Weights of a small GPT-style language model, trained from scratch on English Wikipedia: RMSNorm before each block, untied embeddings.
Each number is 50 + 12 x the weight over its row's rms, rounded and kept within 0 to 99. Layers, rows and columns count from 0. The size before them is the row's rms in percent of the matrix's.

# gate: layer 5 MLP gate, 832x320, rms 0.18, rows 20-36, columns 192-255
# up: layer 5 MLP up, 832x320, rms 0.186, rows 20-35, columns 192-255
# down: layer 5 MLP down (transposed), 832x320, rms 0.172, rows 20-35, columns 192-255
gate20 096:45 27 53 60 49 38 48 48 37 26 44 56 39 43 37 48 54 44 39 57 45 49 26 61 70 68 45 41 50 50 52 49 43 69 40 31 39 45 60 43 56 38 47 35 42 51 71 60 60 46 59 66 59 34 43 52 57 68 51 43 26 30 37 73
up20 098:63 32 59 48 26 52 53 67 56 52 52 81 55 52 43 53 48 50 47 63 61 59 35 32 69 51 54 47 24 41 52 66 61 66 39 62 45 40 48 32 69 57 71 44 59 52 69 32 57 57 57 25 58 52 35 57 73 51 45 60 42 58 35 35
down20 098:49 49 65 54 46 51 44 47 42 58 54 55 41 33 61 48 69 45 40 51 57 36 37 30 54 70 49 52 55 46 37 35 59 62 54 75 38 50 67 52 48 44 54 58 50 58 71 45 71 35 41 51 53 71 55 38 32 72 46 52 41 43 35 44
gate21 091:42 69 44 63 45 50 33 59 34 36 59 64 55 53 48 59 61 53 54 48 54 54 71 53 50 60 59 64 63 52 49 58 74 31 45 54 42 68 37 57 75 55 46 44 53 42 49 58 49 48 41 59 56 37 46 57 57 52 48 49 59 48 11 50
up21 096:57 59 50 54 71 33 63 62 79 49 50 58 37 48 40 42 51 56 42 63 33 63 41 43 46 40 40 48 31 43 46 58 40 67 58 35 59 53 46 56 39 53 43 66 56 40 67 60 37 79 59 50 46 35 51 61 55 54 53 40 45 44 33 53
down21 101:56 66 39 49 36 39 62 29 54 54 55 56 64 55 42 53 68 36 39 71 47 47 48 34 58 59 56 38 37 55 56 63 47 63 45 55 46 25 48 62 50 39 62 53 49 52 60 60 42 46 54 39 73 55 56 39 80 61 64 61 61 43 54 35
gate22 096:52 55 36 56 64 44 48 31 50 51 68 60 58 48 33 53 58 64 35 59 60 50 46 66 61 58 49 48 58 57 61 50 44 40 64 64 19 39 55 35 40 61 46 46 46 44 36 44 34 56 76 62 38 56 65 57 52 44 43 30 37 35 43 74
up22 099:62 64 33 53 70 35 59 54 42 42 64 43 71 61 42 43 59 66 46 47 60 56 50 46 51 38 39 76 54 55 62 68 55 39 65 45 51 52 48 31 57 70 44 72 64 49 54 42 49 48 51 55 52 24 40 37 49 58 14 54 34 40 59 51
down22 102:42 59 53 56 43 60 58 47 42 58 42 56 64 42 80 37 45 43 39 61 63 47 60 81 66 52 41 39 51 45 59 48 66 47 59 71 40 43 35 51 64 68 58 34 44 60 26 43 47 58 65 45 25 49 56 41 42 50 49 51 44 36 44 63
gate23 109:73 43 40 25 77 49 63 62 58 41 59 37 66 68 53 56 31 40 55 63 46 33 42 43 46 52 41 48 66 49 42 47 60 43 45 56 50 24 58 76 73 47 41 71 44 46 70 40 60 45 58 47 37 66 56 30 49 50 28 31 50 34 37 49
up23 104:56 36 52 33 48 52 60 57 46 53 68 16 55 52 74 65 48 42 27 57 44 38 57 32 66 60 42 31 59 56 13 37 58 49 37 58 46 45 56 31 70 59 38 73 70 64 45 34 63 50 36 68 57 33 50 56 54 34 36 51 53 41 65 46
down23 092:56 52 60 66 39 42 53 37 39 53 52 67 60 34 33 53 21 45 59 66 44 58 50 57 36 36 51 31 52 56 57 63 56 22 61 27 39 68 45 54 32 31 68 32 38 49 58 45 50 51 41 45 41 53 27 37 48 58 44 49 48 53 70 41
gate24 092:43 27 46 37 49 73 56 54 50 54 50 42 40 38 59 39 51 56 30 81 43 49 57 68 65 59 50 42 56 22 51 33 79 44 57 50 54 45 52 56 46 61 56 54 59 39 49 65 54 39 42 25 52 67 38 37 50 49 56 46 55 48 67 34
up24 093:52 39 58 31 47 65 46 40 55 60 59 36 42 28 47 52 47 61 44 30 55 43 54 40 33 51 56 53 49 34 64 57 39 32 60 47 63 53 40 47 57 53 70 65 58 29 45 63 49 33 48 30 69 46 51 48 32 64 69 66 59 51 43 38
down24 092:48 47 31 53 37 37 66 59 52 69 56 29 56 44 53 59 50 65 40 52 48 69 44 43 58 47 63 53 55 49 20 54 60 71 59 43 40 59 55 50 26 45 55 22 54 55 36 42 49 59 30 69 35 68 44 45 78 29 42 66 53 66 39 61
gate25 109:52 44 38 45 45 50 50 65 29 55 55 33 47 53 46 70 43 60 38 64 43 57 61 49 26 54 32 58 61 64 64 45 61 43 40 59 56 67 33 51 65 64 59 75 54 40 63 54 52 60 51 31 44 35 28 42 43 55 57 62 55 32 56 55
up25 109:32 38 54 30 31 57 47 49 46 44 44 67 52 66 39 40 43 75 47 48 61 50 46 44 50 42 77 44 30 33 47 49 45 52 64 30 50 55 44 50 63 51 56 36 44 66 37 63 24 37 43 56 37 49 50 65 66 48 45 35 45 68 48 41
down25 099:48 61 64 52 51 39 63 56 63 28 50 57 40 38 38 36 46 45 43 32 48 41 46 55 65 32 26 49 34 46 44 68 56 39 51 59 46 36 49 58 38 53 63 49 48 51 25 64 33 63 54 48 49 58 52 59 47 31 34 49 51 55 58 63
gate26 101:02 74 49 44 74 56 50 39 57 46 66 35 31 57 60 56 56 60 67 55 55 46 43 36 39 67 65 57 51 48 37 46 36 31 67 59 39 46 43 52 57 65 49 53 53 57 33 54 68 63 46 44 56 58 28 32 59 65 50 35 50 54 26 54
up26 094:63 36 37 63 46 51 64 28 44 70 37 40 55 35 40 39 37 58 55 35 60 47 65 50 46 44 66 61 38 62 53 57 39 38 52 42 43 50 63 41 56 36 31 31 52 61 79 34 32 44 59 56 35 32 56 72 49 55 33 43 60 58 66 60
down26 100:37 52 64 50 39 64 52 41 62 54 43 48 29 36 62 55 68 54 59 26 56 38 30 23 49 72 53 53 40 49 52 38 39 36 43 48 52 50 78 13 54 68 46 67 62 48 59 53 52 43 65 57 43 55 66 80 52 37 56 49 71 53 22 55
gate27 103:47 32 58 45 32 40 50 41 60 46 52 61 37 49 50 39 57 69 57 36 35 63 44 60 38 48 50 48 47 45 61 48 50 52 36 38 55 53 53 49 53 51 53 68 57 33 59 13 24 30 46 47 64 47 53 57 50 71 63 45 30 43 67 54
up27 096:51 73 50 42 53 74 51 81 48 28 44 37 60 27 64 54 50 56 35 47 53 62 55 49 44 41 53 37 50 51 56 52 69 44 47 40 51 69 42 44 63 64 40 52 54 41 29 48 35 41 56 62 43 59 66 60 79 51 65 43 56 52 35 30
down27 101:54 67 43 35 68 58 51 63 42 23 55 46 45 64 64 41 40 54 44 56 57 42 40 47 60 54 34 55 55 25 54 62 67 54 54 45 69 43 67 49 66 35 52 53 41 61 35 47 47 59 52 61 42 30 53 52 59 44 75 63 47 44 59 54
gate28 097:41 55 45 48 47 57 58 42 41 69 62 34 43 65 64 38 71 36 64 43 52 41 61 47 47 51 50 66 41 46 45 56 48 46 47 40 36 48 54 50 39 59 37 47 46 52 54 32 41 63 35 51 39 40 46 51 42 81 47 64 31 37 63 61
up28 101:58 47 38 44 47 51 53 57 47 49 50 51 59 44 60 74 48 49 46 73 19 43 48 40 80 48 35 67 45 53 65 31 57 68 55 53 52 55 43 36 56 25 38 45 54 54 47 27 52 26 70 68 37 39 36 36 59 48 54 39 57 55 53 50
down28 099:49 65 58 53 50 84 37 45 29 74 48 49 38 39 74 38 34 54 59 41 53 35 54 53 42 67 63 51 27 48 46 73 56 35 54 55 37 62 38 47 51 56 37 44 83 49 42 48 52 55 43 43 74 56 35 52 54 46 41 46 75 52 41 50
gate29 097:29 62 65 60 48 46 50 65 42 54 49 50 49 47 42 74 35 52 43 50 63 47 68 58 61 65 43 50 65 42 42 39 26 41 56 57 23 66 51 52 48 62 48 55 69 67 53 55 56 60 43 42 37 70 33 69 26 53 53 52 27 74 45 27
up29 102:56 38 58 44 28 64 55 44 47 60 71 38 20 18 48 52 32 44 43 50 63 54 47 49 46 45 40 58 39 60 43 42 53 53 33 48 44 41 45 59 56 37 54 36 53 57 53 46 60 38 58 50 52 50 44 53 54 53 35 56 43 54 31 48
down29 103:52 51 41 32 48 47 71 52 53 41 71 63 42 50 68 56 54 55 30 46 33 27 50 53 62 70 57 68 52 44 21 71 78 70 60 51 43 45 59 56 73 49 69 50 48 41 40 60 70 47 29 31 63 48 53 52 63 50 62 48 59 65 33 60
gate30 107:54 64 53 41 25 47 36 40 79 53 56 31 49 34 53 51 47 56 53 61 48 69 44 53 49 62 61 38 63 31 51 41 33 30 65 54 40 62 67 46 47 52 53 59 61 52 65 54 30 57 34 54 64 47 26 47 26 62 53 42 58 39 75 32
up30 108:32 54 90 47 58 57 47 50 50 48 46 54 51 56 43 38 58 39 73 64 71 58 40 43 40 49 41 73 54 68 44 68 49 60 45 64 61 31 56 75 43 48 49 38 68 30 57 45 38 40 60 39 46 44 41 42 38 53 25 48 42 42 59 39
down30 093:39 53 43 59 59 48 62 55 42 70 61 38 48 60 76 33 70 45 35 68 50 56 58 80 46 55 28 17 52 72 70 50 42 63 57 44 62 49 59 53 28 46 54 44 59 48 65 27 54 52 52 31 37 31 42 43 52 49 28 45 33 60 51 40
gate31 094:43 27 33 45 56 45 33 38 47 81 51 18 41 54 53 71 64 31 46 44 46 52 79 30 51 66 46 65 55 45 52 52 44 50 47 60 38 38 60 55 55 46 76 53 43 65 29 61 50 46 49 73 42 57 55 64 47 64 58 52 56 44 57 38
up31 099:45 52 47 60 51 72 55 55 36 61 58 43 41 75 61 33 36 42 60 69 59 53 53 61 36 70 51 43 49 62 37 33 42 48 50 35 58 53 32 69 51 64 59 19 18 51 47 40 41 33 28 45 52 65 53 47 52 56 32 50 64 44 45 54
down31 098:48 49 48 40 61 61 74 49 70 61 41 46 42 57 49 41 64 24 63 33 36 54 38 58 38 39 74 40 49 51 43 50 53 48 55 41 70 44 62 56 23 49 32 33 47 62 49 49 64 55 66 26 55 41 53 53 59 54 28 60 56 74 38 54
gate32 102:71 53 64 45 40 51 49 26 73 50 58 47 45 47 58 50 53 43 42 48 47 53 65 41 31 40 49 46 53 63 37 29 60 63 25 48 42 52 23 36 55 64 53 49 68 61 54 50 49 46 61 56 57 31 32 33 39 44 52 72 47 59 51 41
up32 099:43 63 59 59 41 40 46 25 19 62 44 71 50 42 54 35 74 39 45 38 29 69 60 56 39 45 49 49 44 45 41 67 53 44 30 53 50 40 40 54 67 44 68 60 50 42 47 43 33 62 35 48 54 45 41 49 47 50 49 68 49 44 60 59
down32 098:39 41 41 41 65 41 63 41 50 41 44 77 35 52 52 44 37 58 25 59 28 54 54 51 50 36 37 57 43 55 57 60 40 61 58 51 62 54 52 31 46 77 48 41 54 46 10 68 50 56 49 60 63 34 30 42 40 62 25 33 54 46 27 49
gate33 098:46 50 50 63 43 45 55 50 61 50 40 41 46 51 68 41 45 46 51 64 57 67 47 39 27 54 42 49 36 50 49 35 35 55 34 39 51 37 46 53 33 64 73 68 53 57 69 53 42 37 44 52 55 60 61 44 69 71 57 36 51 59 66 38
up33 096:75 49 45 50 52 45 64 55 68 36 40 57 62 44 48 44 59 60 50 51 49 66 37 47 67 55 38 50 51 61 44 49 53 47 66 42 52 47 54 36 69 57 29 86 56 34 59 76 34 55 58 59 57 56 36 46 56 58 55 77 34 33 50 54
down33 097:48 71 49 54 52 39 50 58 71 54 38 56 75 38 46 68 63 52 84 47 53 42 34 34 45 50 44 34 62 57 48 40 79 59 63 44 71 56 58 63 26 53 49 50 50 22 46 41 50 34 38 54 53 49 77 61 42 29 50 41 40 43 41 17
gate34 101:42 62 57 43 58 46 61 32 28 54 66 56 31 48 58 27 66 52 54 68 56 59 66 35 42 42 32 56 59 52 54 36 61 58 54 47 39 50 51 59 40 31 63 29 54 43 53 35 47 59 52 24 61 50 44 62 30 50 57 40 41 68 49 59
up34 101:49 43 59 21 55 57 57 42 39 47 72 45 58 56 59 39 46 51 54 63 57 52 52 49 27 43 56 37 24 57 55 51 47 63 48 42 37 19 46 67 47 60 69 33 36 51 49 37 44 42 51 36 51 63 59 63 40 55 24 50 47 68 54 60
down34 103:64 33 50 51 62 72 50 66 51 35 67 56 77 38 46 60 66 68 43 41 32 90 50 48 55 34 54 38 50 36 48 58 71 60 48 38 47 46 49 61 56 43 45 56 47 61 42 74 32 52 53 74 45 49 31 42 53 40 47 44 27 40 64 41
gate35 098:33 56 44 44 59 64 51 33 46 68 47 53 56 41 61 48 58 49 55 49 35 50 51 65 40 57 36 37 36 48 62 43 47 41 72 57 26 41 89 50 50 52 51 70 50 84 65 49 45 58 53 51 40 51 59 57 48 63 40 50 66 50 65 38
up35 092:59 17 51 43 30 42 52 67 62 37 33 79 67 73 64 44 53 37 32 48 43 23 41 49 46 38 44 38 35 63 43 51 45 71 74 44 44 59 47 54 42 57 55 42 55 16 45 37 52 41 42 61 45 52 41 37 13 54 49 49 43 71 48 59
down35 099:75 42 84 38 28 50 67 59 70 53 54 48 50 70 58 55 64 47 34 51 38 50 43 57 56 46 37 60 67 36 54 45 70 42 69 33 53 60 56 37 56 50 61 42 62 47 58 51 54 53 50 54 43 40 33 54 41 55 55 33 54 51 47 45
gate36 100:51 63 54 51 61 35 26 74 26 63 55 40 66 64 42 48 11 55 61 30 45 63 41 35 44 36 50 53 44 51 59 53 68 37 62 55 60 34 48 48 68 48 42 60 68 55 52 50 44 43 37 43 50 65 38 76 36 74 46 53 48 66 58 49